config.toml
n_layer = 14
n_head = 4
d_mlp = 512
vocab_size = 2423
activation = "silu"
norm_eps = 1e-06
rope_fraction = 1.0
bias = "qkv"
tie_embeddings = true
init_std_o = 0.00898
beta2 = 0.99
grad_clip = 2.0
final_lr_fraction = 0.0
Each number is 200 + 40 x the weight over its row's rms, rounded and kept within 0 to 999. Layers, rows and columns count from 0. The size before them is the row's rms in percent of the matrix's.

# down: layer 2 MLP down (transposed), 512x128, rms 0.131, rows 64-90, columns 0-127
# up: layer 2 MLP up, 512x128, rms 0.154, rows 65-91, columns 0-127
down64,064,193,168,209,252,234,184,231,211,124,199,204,234,184,141,230,247,248,198,202,201,226,134,200,226,163,237,211,186,241,218,209,159,203,214,201,288,200,269,190,164,202,255,217,264,298,87,169,210,198,240,81,173,192,206,227,195,226,208,137,200,162,158,187,178,159,200,187,200,280,163,199,257,164,206,194,141,219,179,127,197,226,251,225,180,240,146,212,243,203,171,219,172,260,262,234,198,201,237,207,144,227,77,262,184,148,181,162,200,278,258,199,195,184,181,192,197,213,138,232,188,197,219,147,232,226,173,143,173
up65,116,229,119,235,188,191,185,196,154,237,127,167,218,232,240,226,226,194,221,201,192,200,194,226,243,232,200,271,260,131,201,242,148,181,238,160,157,241,204,243,195,187,189,152,242,222,156,202,203,160,153,133,204,160,193,201,284,196,164,212,120,177,139,175,220,264,173,273,263,187,228,246,180,197,258,283,246,182,228,221,227,239,161,162,247,216,307,158,196,220,212,159,187,282,140,194,248,220,214,196,112,190,212,226,213,148,237,211,215,224,239,214,245,151,257,209,188,276,240,149,152,201,153,191,207,221,132,250,205
down65,114,243,196,190,177,219,219,279,194,183,224,244,148,161,217,190,234,192,222,153,150,200,235,143,198,207,179,315,133,176,182,237,286,121,165,209,267,169,172,139,275,209,145,239,226,251,139,125,171,143,163,218,180,255,213,186,230,251,238,200,123,219,201,226,226,226,249,190,256,239,161,131,201,171,261,200,186,246,184,170,257,209,207,205,201,107,254,144,182,193,216,216,249,236,166,236,240,245,155,187,188,210,182,227,235,224,171,233,161,233,115,249,209,227,196,224,191,175,264,157,180,160,176,175,228,147,197,231,176
up66,091,281,265,198,158,222,194,149,266,203,135,206,238,217,222,179,232,202,231,146,153,220,216,245,170,251,200,198,89,212,199,237,221,201,167,204,201,230,207,215,152,137,187,171,233,286,247,169,244,166,114,189,124,176,297,255,299,135,186,165,295,264,181,155,191,265,197,250,178,236,218,248,214,207,247,180,129,235,177,252,200,196,275,167,169,146,243,149,205,176,191,171,209,180,243,175,199,171,236,242,217,170,226,211,244,212,166,205,236,185,210,190,189,208,267,215,261,250,203,228,173,229,196,206,197,209,215,223,180
down66,099,233,236,263,189,235,124,252,238,186,214,251,129,312,226,218,227,224,155,202,259,188,221,197,197,247,180,234,212,282,248,173,263,198,203,224,289,146,202,209,189,221,206,238,145,243,205,210,199,235,197,108,175,252,184,261,244,197,211,249,249,154,114,161,191,209,182,211,247,292,235,220,181,232,228,218,224,176,226,215,175,241,276,208,209,160,123,227,237,158,175,191,217,233,201,193,228,242,264,158,258,193,171,217,206,237,223,185,186,141,224,215,240,236,173,187,205,251,132,158,211,119,178,250,193,192,237,243,251
up67,097,218,190,233,185,214,151,206,148,189,242,255,211,124,224,211,195,260,327,213,208,263,211,137,192,185,235,299,216,174,191,304,208,220,162,246,287,131,153,166,172,221,272,237,145,229,184,138,165,203,183,166,211,200,169,244,189,234,161,195,188,172,241,195,227,226,247,185,224,225,197,168,158,206,124,246,219,169,173,182,161,202,178,249,220,260,190,205,160,199,218,110,252,270,241,229,254,177,193,224,224,236,173,176,205,186,191,155,127,220,134,196,179,184,198,164,187,234,182,171,194,173,235,131,269,149,181,207,148
down67,095,212,161,169,175,217,204,249,256,168,200,202,132,206,171,195,209,190,197,201,199,130,238,209,311,182,186,200,218,194,235,125,230,247,175,120,141,188,221,161,210,221,130,153,190,131,181,247,199,248,184,190,154,168,171,170,246,141,269,150,196,272,204,183,172,164,229,175,165,176,172,223,160,233,271,241,178,187,213,259,185,181,271,220,148,194,146,221,178,265,144,195,192,183,142,209,179,183,162,195,190,255,193,190,228,236,160,240,205,189,231,224,118,293,194,218,228,194,309,99,181,164,204,210,166,270,226,214,244
up68,109,233,185,264,186,208,152,241,252,172,222,150,253,193,163,199,193,150,155,171,164,198,117,273,336,270,187,180,221,129,179,214,208,248,169,158,227,160,253,235,131,206,130,258,212,235,182,155,206,135,211,258,203,134,199,169,176,224,262,195,228,206,210,152,179,245,175,211,174,182,242,248,204,212,142,98,205,185,163,169,245,237,198,211,213,137,271,220,268,188,125,247,210,222,150,236,179,200,183,195,220,212,277,162,198,248,176,199,212,179,182,157,229,202,216,230,194,183,192,178,214,211,158,145,209,178,215,236,283
down68,109,194,200,204,265,197,272,202,105,183,287,179,147,207,198,243,242,223,255,210,194,169,172,206,167,117,148,156,185,216,191,255,142,154,218,169,188,199,166,176,229,190,168,227,157,164,143,183,206,245,222,207,271,187,150,187,158,237,179,218,173,202,250,196,218,174,229,130,328,232,127,182,161,115,228,266,111,197,193,163,203,169,207,172,171,221,153,188,199,235,227,169,207,227,221,227,194,130,193,186,149,205,157,201,157,158,137,229,150,255,251,161,247,217,163,182,189,223,255,179,188,194,193,204,208,243,207,110,134
up69,091,283,277,206,186,204,225,183,186,192,220,188,186,104,231,186,246,306,168,210,222,181,240,262,190,243,164,157,175,135,193,271,214,184,165,218,254,224,258,161,153,255,210,141,266,252,212,242,221,255,233,143,202,188,183,219,251,164,148,170,245,193,166,134,181,212,149,140,197,140,236,243,241,172,172,144,236,194,177,188,150,229,221,252,208,187,244,227,167,182,197,227,181,164,158,117,164,207,188,165,210,189,145,176,196,208,173,259,188,172,253,217,165,182,219,164,147,164,190,186,207,146,217,180,110,173,237,125,122
down69,094,140,174,188,211,219,189,198,179,204,224,238,225,240,197,200,211,105,180,129,217,251,159,163,149,204,164,212,161,223,205,207,214,179,242,164,131,242,213,230,207,174,198,281,217,172,198,203,197,205,110,215,276,206,183,156,151,149,149,193,190,130,224,206,166,113,293,186,294,198,203,211,166,190,179,212,193,137,257,165,152,176,148,197,206,173,163,207,161,276,233,206,231,212,200,204,204,166,242,271,205,247,189,268,176,90,190,151,262,186,192,172,247,175,143,245,249,221,208,224,219,195,195,257,307,226,162,185,228
up70,098,191,176,232,240,197,187,171,177,151,261,186,196,224,232,186,241,211,146,167,139,178,219,269,183,339,182,254,163,173,193,264,198,214,256,179,230,152,250,225,266,216,233,241,209,232,187,136,229,154,266,198,215,172,188,189,165,236,159,271,224,212,215,155,194,180,216,260,197,164,191,121,182,138,215,131,112,232,291,218,267,205,226,239,170,181,184,210,233,162,231,218,212,203,210,219,214,244,167,150,175,180,166,200,219,239,158,215,202,152,231,180,182,255,99,259,206,237,175,185,227,262,264,193,188,270,230,177,248
down70,097,224,257,215,171,183,191,210,209,186,232,247,187,197,216,194,203,171,240,204,162,205,163,150,144,188,244,132,194,147,149,154,184,241,295,251,211,131,204,179,134,107,205,194,148,187,208,152,274,133,210,196,175,197,230,99,141,157,127,205,200,194,219,164,134,195,230,171,199,167,228,164,158,164,179,198,212,235,258,190,169,159,271,155,201,247,130,200,232,158,239,170,155,226,173,239,213,214,176,209,261,190,242,163,212,205,181,218,183,159,146,156,235,156,187,228,210,135,270,213,259,199,250,181,177,144,269,111,248
up71,103,134,200,111,211,219,200,265,230,185,244,186,207,233,197,254,159,170,209,287,287,210,228,216,234,229,192,229,193,266,202,102,174,148,190,190,226,104,213,198,190,163,175,174,250,159,205,174,263,234,182,212,209,230,170,175,192,254,199,189,223,207,236,236,133,194,138,158,181,148,158,275,176,204,149,266,171,169,135,228,96,198,162,257,234,145,184,259,162,198,237,186,174,219,197,189,267,169,254,221,237,189,242,239,227,177,184,206,187,135,146,250,252,191,263,265,182,165,218,217,203,165,185,242,204,211,148,151,211
down71,102,252,221,215,213,171,273,183,232,250,281,184,183,200,209,228,198,162,187,167,195,116,195,220,135,206,215,174,280,227,197,287,259,210,224,177,193,249,163,208,279,182,162,173,170,250,209,205,212,153,137,155,157,136,219,221,240,123,191,194,174,245,253,250,245,190,273,210,237,203,275,166,196,109,184,140,215,182,222,173,206,220,258,225,195,203,194,135,153,189,179,239,192,92,147,216,200,191,239,158,172,209,239,160,132,207,245,164,185,239,192,149,172,146,187,230,174,192,203,238,220,314,168,185,170,203,226,217,163
up72,106,224,132,201,189,164,135,247,101,252,107,195,199,241,246,177,195,238,249,234,198,196,246,304,163,200,284,259,119,184,234,163,165,189,205,222,161,241,122,109,183,163,150,227,245,180,248,194,202,238,194,212,216,244,218,192,236,234,131,165,259,206,209,231,100,196,187,195,293,139,149,219,217,207,160,175,200,212,224,193,198,251,173,267,210,229,223,194,255,249,171,213,159,211,170,217,208,225,233,164,183,164,228,237,125,174,195,217,160,268,177,227,224,221,222,240,237,239,200,217,226,210,195,217,236,203,146,207,231
down72,113,253,201,122,267,114,198,210,173,166,199,203,201,140,281,121,173,179,254,309,183,157,255,199,186,213,232,144,139,171,150,202,239,180,199,140,210,182,204,251,156,241,169,174,259,246,257,166,199,155,153,220,224,201,168,206,142,189,230,245,190,138,233,225,267,198,194,190,207,215,206,197,252,161,261,287,228,225,225,150,231,234,184,229,193,201,148,179,204,186,211,208,123,200,238,249,208,171,213,263,179,175,201,211,193,224,169,207,167,262,262,185,223,218,215,147,123,263,177,273,221,239,167,238,200,260,191,165,256
up73,083,203,235,165,246,209,204,131,219,208,197,240,166,221,241,205,170,195,226,298,201,271,200,209,247,181,198,198,156,217,172,236,237,185,112,187,199,184,191,195,140,230,161,116,149,188,239,208,175,148,208,164,260,237,230,194,178,134,256,272,234,182,158,189,236,172,128,177,172,238,117,94,195,161,219,174,178,145,196,199,211,161,262,164,256,229,269,227,244,258,239,197,162,241,196,123,175,233,237,224,240,201,195,166,193,132,189,182,275,219,230,205,168,209,257,152,158,269,214,200,186,135,230,236,200,250,143,157,216
down73,090,196,207,188,111,206,206,200,172,240,138,239,197,189,290,199,177,125,190,206,216,213,240,248,267,194,210,194,171,242,163,236,267,145,197,233,227,147,141,162,250,233,235,160,230,182,193,198,160,138,176,214,190,168,217,245,164,189,203,180,188,206,194,147,188,199,252,164,173,278,228,227,215,175,251,142,257,194,235,211,203,194,148,226,114,195,166,226,141,183,207,116,265,150,231,182,221,168,161,108,296,195,225,171,191,226,157,236,197,211,198,159,218,91,209,195,148,275,175,154,204,149,194,241,145,276,188,220,189
up74,094,182,198,210,214,202,103,165,243,217,257,165,261,191,179,156,181,218,194,250,163,226,188,241,146,145,161,126,215,221,244,263,168,260,244,271,216,167,157,177,203,197,221,205,306,240,224,237,132,141,162,211,198,119,155,192,211,242,146,267,190,192,226,205,152,251,247,237,164,194,167,191,140,139,183,190,233,154,260,214,160,195,293,197,201,204,138,219,210,217,146,269,244,172,118,200,206,198,223,164,255,147,219,233,173,159,239,168,182,232,173,173,224,233,110,166,175,209,198,197,218,193,116,223,186,197,196,179,208
down74,103,213,182,200,204,197,228,194,171,230,186,247,163,198,202,219,207,177,170,133,230,205,179,190,149,157,116,120,240,177,172,234,145,196,191,172,205,193,151,233,213,226,220,170,179,106,289,162,183,184,234,195,158,203,182,199,191,195,125,175,201,213,196,168,234,229,122,215,188,172,226,184,277,240,190,293,147,206,128,182,145,213,194,211,155,204,219,189,196,268,250,169,248,150,205,193,252,270,168,222,164,217,225,155,267,177,226,217,236,195,219,163,258,224,246,235,213,282,270,221,193,188,196,186,277,166,236,353,231
up75,131,233,182,206,172,244,193,208,147,166,176,190,215,114,255,241,161,208,261,237,229,293,174,195,194,229,213,156,151,305,148,192,242,194,174,258,227,144,172,157,151,158,127,204,200,233,197,242,181,203,161,185,222,221,251,213,122,169,207,205,166,219,190,286,74,164,267,189,199,211,114,139,178,200,151,204,170,232,176,233,162,241,192,239,234,215,182,125,181,141,191,120,256,226,198,164,234,200,283,178,204,230,188,204,161,193,230,243,260,255,208,237,190,192,156,185,165,164,204,199,216,190,185,186,254,233,216,163,226
down75,117,151,119,176,215,292,231,140,189,190,233,189,157,237,177,182,197,155,215,236,177,231,326,170,150,173,236,202,174,269,171,244,232,246,182,208,204,208,176,241,251,253,197,200,212,134,184,165,215,230,226,236,111,195,140,133,176,173,226,254,213,214,224,177,229,209,216,161,231,249,208,279,155,257,158,237,177,206,156,167,195,145,222,92,222,197,249,167,154,186,220,169,188,245,293,182,280,193,185,193,186,160,270,202,202,154,137,145,184,257,183,187,157,232,179,178,206,251,216,173,193,223,203,162,189,145,173,219,221
up76,101,257,209,257,203,100,228,173,179,243,178,196,157,110,196,273,169,248,173,197,210,197,205,203,143,177,239,138,223,189,221,244,207,272,231,282,192,163,232,237,177,214,237,190,137,215,202,201,203,161,226,152,216,190,259,176,221,221,174,208,233,304,172,195,233,162,204,184,220,204,247,155,224,173,179,212,204,205,148,241,145,157,178,254,214,150,182,233,255,167,181,226,81,183,158,173,266,180,145,151,171,183,167,187,193,283,133,169,246,164,201,252,257,223,145,190,134,196,242,193,140,144,234,229,187,243,180,155,181
down76,099,165,184,172,162,223,153,212,227,195,255,225,196,269,225,181,226,226,197,188,211,208,223,219,315,208,230,295,189,227,148,151,221,145,205,190,229,193,125,213,214,163,180,190,252,170,240,198,297,159,199,219,155,255,158,140,147,196,250,249,242,142,247,212,246,238,205,217,150,197,180,192,178,228,156,210,169,203,237,219,176,226,175,80,144,298,208,172,249,198,187,180,239,173,216,242,187,224,222,200,231,201,276,215,216,177,211,152,193,208,224,206,229,146,255,218,300,219,280,216,231,254,207,193,204,165,243,278,245
up77,087,248,137,280,204,187,246,155,206,200,125,215,225,152,182,232,269,186,188,181,169,241,240,168,230,163,193,199,216,204,184,222,268,203,219,152,183,188,209,180,157,224,177,194,218,191,270,225,153,187,187,262,136,247,233,188,254,219,222,242,216,244,155,122,246,168,234,273,149,225,280,190,259,162,232,181,280,166,254,281,194,187,189,221,180,201,155,225,226,177,275,211,156,158,222,221,185,192,223,157,288,171,179,170,158,186,197,196,205,120,292,194,143,166,126,197,200,229,183,104,189,206,189,274,217,195,224,239,173
down77,085,189,236,178,238,217,194,163,225,219,268,162,144,256,243,192,137,227,220,220,190,178,133,107,153,189,239,272,231,207,215,166,215,174,184,170,183,165,173,248,221,166,256,183,181,189,192,241,213,204,179,211,209,162,188,193,264,186,186,186,220,216,263,223,138,243,179,176,301,207,186,175,120,277,161,178,183,277,167,140,220,199,217,177,287,195,181,204,130,252,175,218,204,210,237,177,102,207,203,204,88,235,209,197,219,236,265,188,188,236,137,190,223,209,190,159,199,249,178,218,212,222,101,166,178,182,203,113,134
up78,092,243,171,215,245,263,207,174,130,213,139,253,82,258,170,258,154,208,170,239,150,210,199,174,159,222,181,203,253,212,225,237,146,264,222,142,166,212,147,254,202,262,184,233,137,247,202,160,188,198,186,192,109,204,209,208,276,194,242,168,231,115,156,183,233,141,112,181,153,210,162,207,212,232,189,212,274,256,224,213,194,208,208,107,261,182,238,258,151,220,173,193,247,241,227,220,216,220,225,203,146,220,197,234,210,190,215,283,236,241,205,246,199,179,250,203,174,172,205,173,187,252,205,187,186,174,178,224,276
down78,098,253,228,161,184,235,246,205,199,188,162,227,184,136,240,234,216,229,191,224,211,229,167,174,195,262,169,192,210,153,183,209,194,210,207,213,189,196,202,155,220,198,161,197,226,149,211,169,178,245,246,271,249,236,151,196,145,257,201,210,242,143,151,278,168,181,199,177,182,206,190,221,167,221,188,190,180,216,205,90,189,197,195,106,150,114,297,243,191,227,223,317,175,216,235,232,234,260,180,269,134,164,249,247,219,167,256,222,190,205,192,122,203,182,248,196,209,160,325,233,250,175,241,146,195,206,176,209,260
up79,102,235,165,175,184,153,216,190,192,217,204,160,146,159,195,99,178,189,185,161,246,119,271,212,193,226,173,240,213,247,167,285,237,216,157,160,178,182,239,280,163,138,190,143,231,188,204,212,319,214,220,186,159,187,218,191,199,221,342,162,201,246,130,255,237,218,144,243,237,221,167,209,237,237,218,205,130,165,163,187,170,209,168,177,210,205,202,233,279,213,215,219,226,221,155,193,212,239,159,170,285,178,184,205,183,133,221,286,270,217,221,143,132,202,182,206,196,213,192,202,246,213,209,240,203,199,190,162,228
down79,095,245,263,223,232,196,191,190,197,155,164,196,224,205,215,287,223,219,180,167,202,241,159,212,201,180,192,201,185,162,219,171,189,241,161,255,195,259,170,126,179,224,217,229,214,219,155,172,128,160,173,286,228,199,208,207,104,200,121,255,251,238,282,144,130,206,192,187,220,141,229,216,255,220,149,142,288,248,222,279,204,192,157,254,198,167,241,149,123,138,140,246,286,170,237,217,217,183,194,174,128,194,126,175,203,218,188,252,177,232,148,210,233,201,213,214,227,214,185,258,220,146,179,149,211,193,187,200,166
up80,089,173,238,189,179,199,231,170,251,248,360,213,273,221,206,181,245,150,239,192,187,103,189,175,256,283,173,235,207,238,234,202,144,219,247,219,181,159,253,195,231,175,226,214,210,190,237,175,196,233,219,231,186,203,180,271,210,233,223,234,230,170,205,242,213,190,175,193,226,222,192,234,177,176,120,97,161,248,213,185,103,251,231,120,201,182,216,211,152,211,191,249,220,156,251,244,214,194,170,306,204,193,173,177,196,225,192,219,192,256,160,272,187,228,224,127,203,192,184,178,152,228,178,153,217,211,175,172,270
down80,087,185,195,191,213,151,211,218,219,209,153,236,202,204,187,241,152,164,194,191,273,189,273,228,224,181,237,189,124,289,115,245,206,165,187,157,183,210,137,187,205,127,232,193,241,215,172,194,218,230,251,174,228,287,225,177,224,169,140,133,251,158,193,145,185,254,128,199,202,275,227,254,171,247,256,252,217,139,215,175,219,249,222,242,127,212,175,197,200,215,144,210,245,174,175,162,187,225,239,135,205,193,198,283,273,221,145,213,133,169,159,164,191,235,199,167,189,155,184,219,277,162,254,219,150,172,231,215,131
up81,097,223,191,224,241,170,182,68,245,163,231,155,203,216,209,212,291,200,220,169,200,237,159,190,185,201,145,193,192,147,186,170,158,193,201,143,194,200,243,166,167,205,211,174,205,218,253,179,219,196,163,166,229,133,125,245,153,243,177,170,201,146,272,206,229,201,143,189,238,137,205,163,222,255,190,240,242,179,235,176,209,272,224,180,266,152,281,155,185,254,239,161,196,191,237,131,213,232,226,197,124,124,199,175,218,234,171,349,252,162,194,248,258,188,170,210,156,156,251,223,181,200,208,203,200,171,180,217,219
down81,094,202,209,198,186,228,144,215,198,227,184,209,153,136,168,147,122,169,200,227,178,209,210,213,258,167,213,204,152,202,219,176,244,211,189,242,176,231,217,232,266,267,228,255,175,103,126,162,142,173,246,181,175,206,283,172,230,224,204,271,250,259,133,281,102,201,230,249,197,204,193,243,159,156,218,177,141,179,148,214,242,149,188,206,139,284,226,232,169,182,208,222,170,212,144,224,186,183,175,187,211,287,176,177,132,196,212,134,135,197,175,240,209,210,218,207,297,203,195,181,241,188,134,200,143,197,203,242,171
up82,107,188,133,173,197,129,188,102,156,134,200,166,236,191,196,228,111,140,205,174,199,228,229,198,264,180,180,233,240,177,102,162,167,208,203,226,189,138,191,235,281,181,284,219,271,167,204,216,162,187,209,166,194,203,248,157,231,183,185,221,253,213,276,272,239,157,250,202,192,195,203,171,182,214,172,101,202,218,166,206,155,246,195,194,254,179,197,192,197,238,249,224,174,256,206,176,209,132,220,229,285,221,145,146,242,195,221,242,245,250,127,170,237,172,141,167,192,217,199,183,194,149,154,140,136,233,192,186,206
down82,114,239,229,213,244,157,148,185,232,268,183,184,188,229,189,150,205,233,211,216,154,200,255,188,200,161,287,155,258,162,159,238,278,169,183,115,235,242,188,228,143,170,143,258,243,145,221,210,231,178,218,151,124,186,174,237,232,191,171,131,164,179,134,166,144,175,225,245,233,280,249,246,165,233,190,251,203,192,260,126,132,168,197,230,138,248,90,157,268,206,156,173,237,155,185,264,163,258,167,181,204,204,163,206,190,225,211,246,174,189,212,180,242,190,189,168,207,156,135,226,219,203,187,188,230,201,230,214,211
up83,109,168,193,212,151,222,202,218,234,132,215,260,239,242,209,149,171,282,101,239,232,240,161,243,206,222,195,225,245,147,197,213,185,150,229,116,180,222,112,235,159,168,200,257,211,198,166,182,185,239,203,218,238,196,183,210,233,141,155,184,235,202,128,167,256,138,178,234,226,205,312,196,231,227,141,181,188,170,215,286,108,206,169,203,244,218,159,230,229,220,190,179,138,218,211,194,232,176,224,210,197,232,255,164,216,230,187,229,233,152,199,203,162,271,169,192,180,308,206,203,189,246,212,231,224,273,129,246,238
down83,104,149,143,138,211,244,236,172,218,230,201,162,141,141,182,233,204,186,213,118,160,118,167,186,261,202,210,191,188,194,203,207,170,232,145,211,170,207,307,104,240,207,230,163,188,248,202,266,193,132,236,234,161,231,189,254,178,226,148,247,185,196,249,244,221,182,160,184,121,238,223,185,147,226,184,144,254,206,191,201,263,169,156,212,210,234,167,178,195,192,197,176,227,158,141,242,217,284,236,254,171,199,175,210,185,177,126,196,148,247,256,169,223,212,265,184,145,147,217,241,170,175,233,201,276,179,162,132,145
up84,092,135,232,198,181,168,157,236,201,140,185,157,174,218,158,200,181,208,242,250,311,159,277,266,139,221,166,298,185,203,226,208,119,233,194,234,148,286,169,198,207,173,156,262,162,203,184,182,128,191,225,205,212,242,215,219,240,220,192,182,257,232,169,218,154,169,258,224,212,176,198,168,270,112,184,160,265,226,233,268,213,187,180,236,180,226,133,259,194,156,172,143,158,155,197,210,227,189,149,253,216,206,242,172,230,158,247,158,206,219,238,168,257,218,262,199,162,215,166,165,213,165,186,140,197,146,165,251,213
down84,090,182,174,207,247,235,201,210,199,338,133,192,173,153,213,204,223,228,207,174,157,298,227,200,184,208,258,93,162,158,117,228,207,205,185,131,218,192,278,242,217,162,227,224,205,220,173,183,183,178,205,258,185,206,207,158,173,206,230,237,177,215,138,203,245,202,125,185,243,182,205,236,216,246,175,250,186,144,199,189,138,217,144,206,256,180,232,164,187,206,202,221,241,249,195,232,201,226,252,186,213,270,163,195,202,246,155,224,185,106,184,158,244,202,158,205,156,183,105,177,93,180,175,275,196,220,212,156,216
up85,099,233,153,183,197,185,249,186,212,216,170,207,177,181,202,198,197,103,193,236,153,215,201,235,180,167,208,207,118,145,192,122,251,218,195,227,199,258,168,245,160,190,246,156,200,139,196,229,197,201,170,182,201,166,243,221,155,244,196,200,233,111,131,185,188,206,215,174,134,208,239,200,277,241,162,248,154,105,224,243,188,179,198,233,245,310,254,235,251,166,174,195,229,201,178,282,222,148,223,111,183,287,271,217,225,230,211,232,220,173,237,182,182,250,208,111,198,220,266,210,213,234,121,162,209,228,204,187,180
down85,105,200,220,198,191,190,138,130,289,222,200,223,224,229,138,189,189,220,176,209,254,159,176,114,262,224,182,257,219,231,204,238,153,103,217,174,190,120,163,158,157,157,171,250,201,165,165,217,190,153,139,191,209,255,198,249,226,232,124,214,241,214,210,147,252,193,195,214,235,197,226,235,242,220,201,143,282,194,197,160,259,179,122,200,172,141,174,218,216,170,200,169,138,209,186,260,228,196,226,253,182,206,237,254,246,226,286,213,167,160,164,186,149,160,207,230,219,175,211,139,210,108,198,246,252,154,150,219,142
up86,108,139,275,212,227,208,249,168,174,113,280,209,254,262,253,244,212,232,238,238,213,247,150,203,137,215,177,222,163,201,113,174,186,197,205,243,188,218,180,225,206,124,245,241,225,206,203,237,298,199,205,263,156,276,171,256,166,191,137,163,203,215,201,208,167,106,207,257,181,182,182,190,194,129,206,263,207,141,188,176,166,240,139,180,243,270,171,196,228,170,183,228,241,130,225,252,171,190,242,225,205,183,224,131,197,165,276,205,190,255,163,258,197,203,160,175,143,178,200,185,165,217,201,192,248,268,180,188,201
down86,100,198,113,201,165,235,111,214,234,216,143,123,187,151,194,167,221,150,199,168,181,159,129,185,204,177,159,233,163,220,209,190,229,238,247,203,165,153,182,215,199,199,222,190,174,155,240,209,121,209,147,149,202,194,206,194,189,258,248,156,198,213,213,212,225,226,146,76,196,221,175,247,221,203,204,135,281,214,157,190,305,236,278,230,235,134,212,162,242,179,230,219,191,243,166,147,244,162,278,253,158,160,149,261,215,225,152,182,206,179,179,166,193,214,228,233,267,163,258,168,199,214,184,223,181,221,287,220,177
up87,089,229,186,219,215,221,208,167,227,157,271,265,221,175,201,199,136,206,213,265,144,278,177,150,245,158,154,235,126,231,243,144,200,186,233,322,210,228,242,135,180,271,147,252,247,206,197,188,228,233,179,292,143,227,204,189,173,254,254,192,225,155,199,214,147,290,194,212,195,175,205,230,175,158,185,188,148,187,184,237,198,216,242,128,223,191,197,218,246,154,158,121,249,250,182,220,220,162,221,203,227,199,237,219,208,182,170,149,222,179,244,196,201,206,270,270,189,155,140,254,278,196,235,212,218,178,248,181,161
down87,096,160,190,209,188,208,185,224,223,155,161,192,232,169,244,164,262,201,194,263,194,272,154,149,67,208,238,159,203,233,187,174,273,238,188,181,238,178,241,231,139,152,143,195,198,203,221,159,205,236,258,190,166,163,232,182,111,143,275,199,208,184,183,183,206,166,233,176,220,182,194,179,170,127,216,194,181,208,154,248,148,259,154,191,169,240,182,185,264,133,221,232,272,172,187,190,225,166,247,215,246,180,174,195,284,172,193,194,209,202,259,309,187,182,184,195,244,154,231,113,231,242,159,223,216,277,168,253,189
up88,082,210,163,205,111,114,183,217,237,250,263,173,247,262,246,142,216,151,230,214,138,210,179,273,170,140,149,202,190,247,211,292,204,207,165,162,163,252,181,232,216,189,221,163,260,180,209,205,263,204,142,211,212,203,313,194,181,242,255,155,164,165,185,163,255,245,191,222,123,230,170,193,181,110,177,202,267,294,208,177,238,186,207,188,182,201,155,178,230,179,211,145,174,229,256,298,218,192,197,244,200,213,189,168,184,204,173,186,225,201,124,186,160,210,174,194,188,150,185,146,166,195,198,164,211,222,192,215,284
down88,095,149,239,196,224,218,175,205,227,181,202,244,189,139,217,174,201,179,285,160,187,187,153,231,187,173,185,257,193,246,209,239,249,141,267,130,162,187,158,187,239,145,245,196,192,228,208,217,225,205,240,179,216,215,207,209,121,172,177,267,264,146,131,248,224,192,171,85,220,193,220,206,223,180,197,228,131,157,260,218,270,250,238,274,213,141,229,148,183,215,236,249,223,199,179,110,180,154,135,212,160,193,172,205,161,214,195,139,207,285,204,233,169,133,205,197,229,187,200,134,191,246,206,112,244,195,161,244,153
up89,097,161,138,202,188,200,188,171,154,209,262,183,203,187,183,205,170,145,271,164,212,174,177,125,193,228,180,218,177,217,250,205,113,209,214,158,216,134,218,190,221,224,158,257,227,143,169,245,147,179,204,177,202,267,195,290,168,171,241,145,169,190,207,186,178,185,208,150,197,173,290,231,294,230,130,248,184,200,178,291,227,218,135,197,138,138,171,235,175,165,149,173,202,218,163,292,205,208,254,198,230,145,163,228,214,186,210,202,250,236,252,175,204,207,171,210,163,151,233,134,239,275,238,131,238,140,164,203,233
down89,097,168,280,215,163,156,198,149,201,249,166,233,193,157,265,230,279,213,234,163,187,195,172,243,208,114,211,157,241,211,186,211,257,239,157,241,195,181,234,194,259,211,260,195,197,171,185,191,246,179,155,171,210,128,239,181,185,176,187,181,249,184,180,228,199,209,232,185,130,211,149,142,142,279,261,136,182,186,185,156,242,209,226,211,302,236,224,167,216,235,277,177,183,169,279,180,241,192,168,156,129,251,161,162,154,203,190,126,207,179,198,225,239,155,223,195,268,228,191,247,144,122,184,229,223,242,264,150,168
up90,088,280,165,267,232,193,174,230,154,151,153,262,203,233,270,236,144,219,209,204,177,159,209,223,165,208,176,180,228,180,227,201,199,230,131,173,168,165,159,231,271,216,238,127,203,183,173,189,131,188,150,200,218,206,207,183,183,262,221,183,198,268,219,194,237,201,197,275,295,196,247,259,152,261,207,173,188,203,209,234,214,201,229,199,100,159,210,267,234,153,168,191,171,207,224,176,247,319,193,207,226,253,247,140,224,158,185,221,198,222,226,242,200,130,205,235,179,130,271,284,232,176,215,196,156,155,210,256,231
down90,083,120,238,227,136,148,149,205,216,242,302,160,221,237,177,237,210,151,172,128,164,143,171,155,249,160,184,200,230,151,168,205,223,194,226,262,280,267,184,189,120,156,125,219,202,170,152,233,307,167,267,142,170,190,209,146,220,160,250,220,246,225,184,233,173,207,225,214,171,231,164,117,223,157,201,186,164,183,228,211,196,203,167,178,262,267,172,185,187,228,164,236,199,205,235,216,207,154,217,195,113,223,171,267,212,265,248,249,221,189,239,243,188,255,194,188,227,247,236,165,209,215,236,195,171,157,213,228,216
up91,096,228,221,286,228,143,137,214,176,214,141,169,232,239,273,254,208,239,129,212,220,195,145,153,157,170,149,247,220,226,288,229,140,255,215,216,229,169,209,126,209,162,197,144,224,191,198,176,188,208,153,262,163,234,194,266,179,213,142,218,175,212,226,243,212,259,261,118,193,207,203,143,166,191,240,142,213,238,171,147,208,134,219,213,322,234,194,154,260,233,159,248,222,216,208,238,199,220,268,267,236,200,199,211,162,222,172,211,251,192,161,185,171,170,250,243,207,225,251,199,193,180,210,113,237,186,194,168,192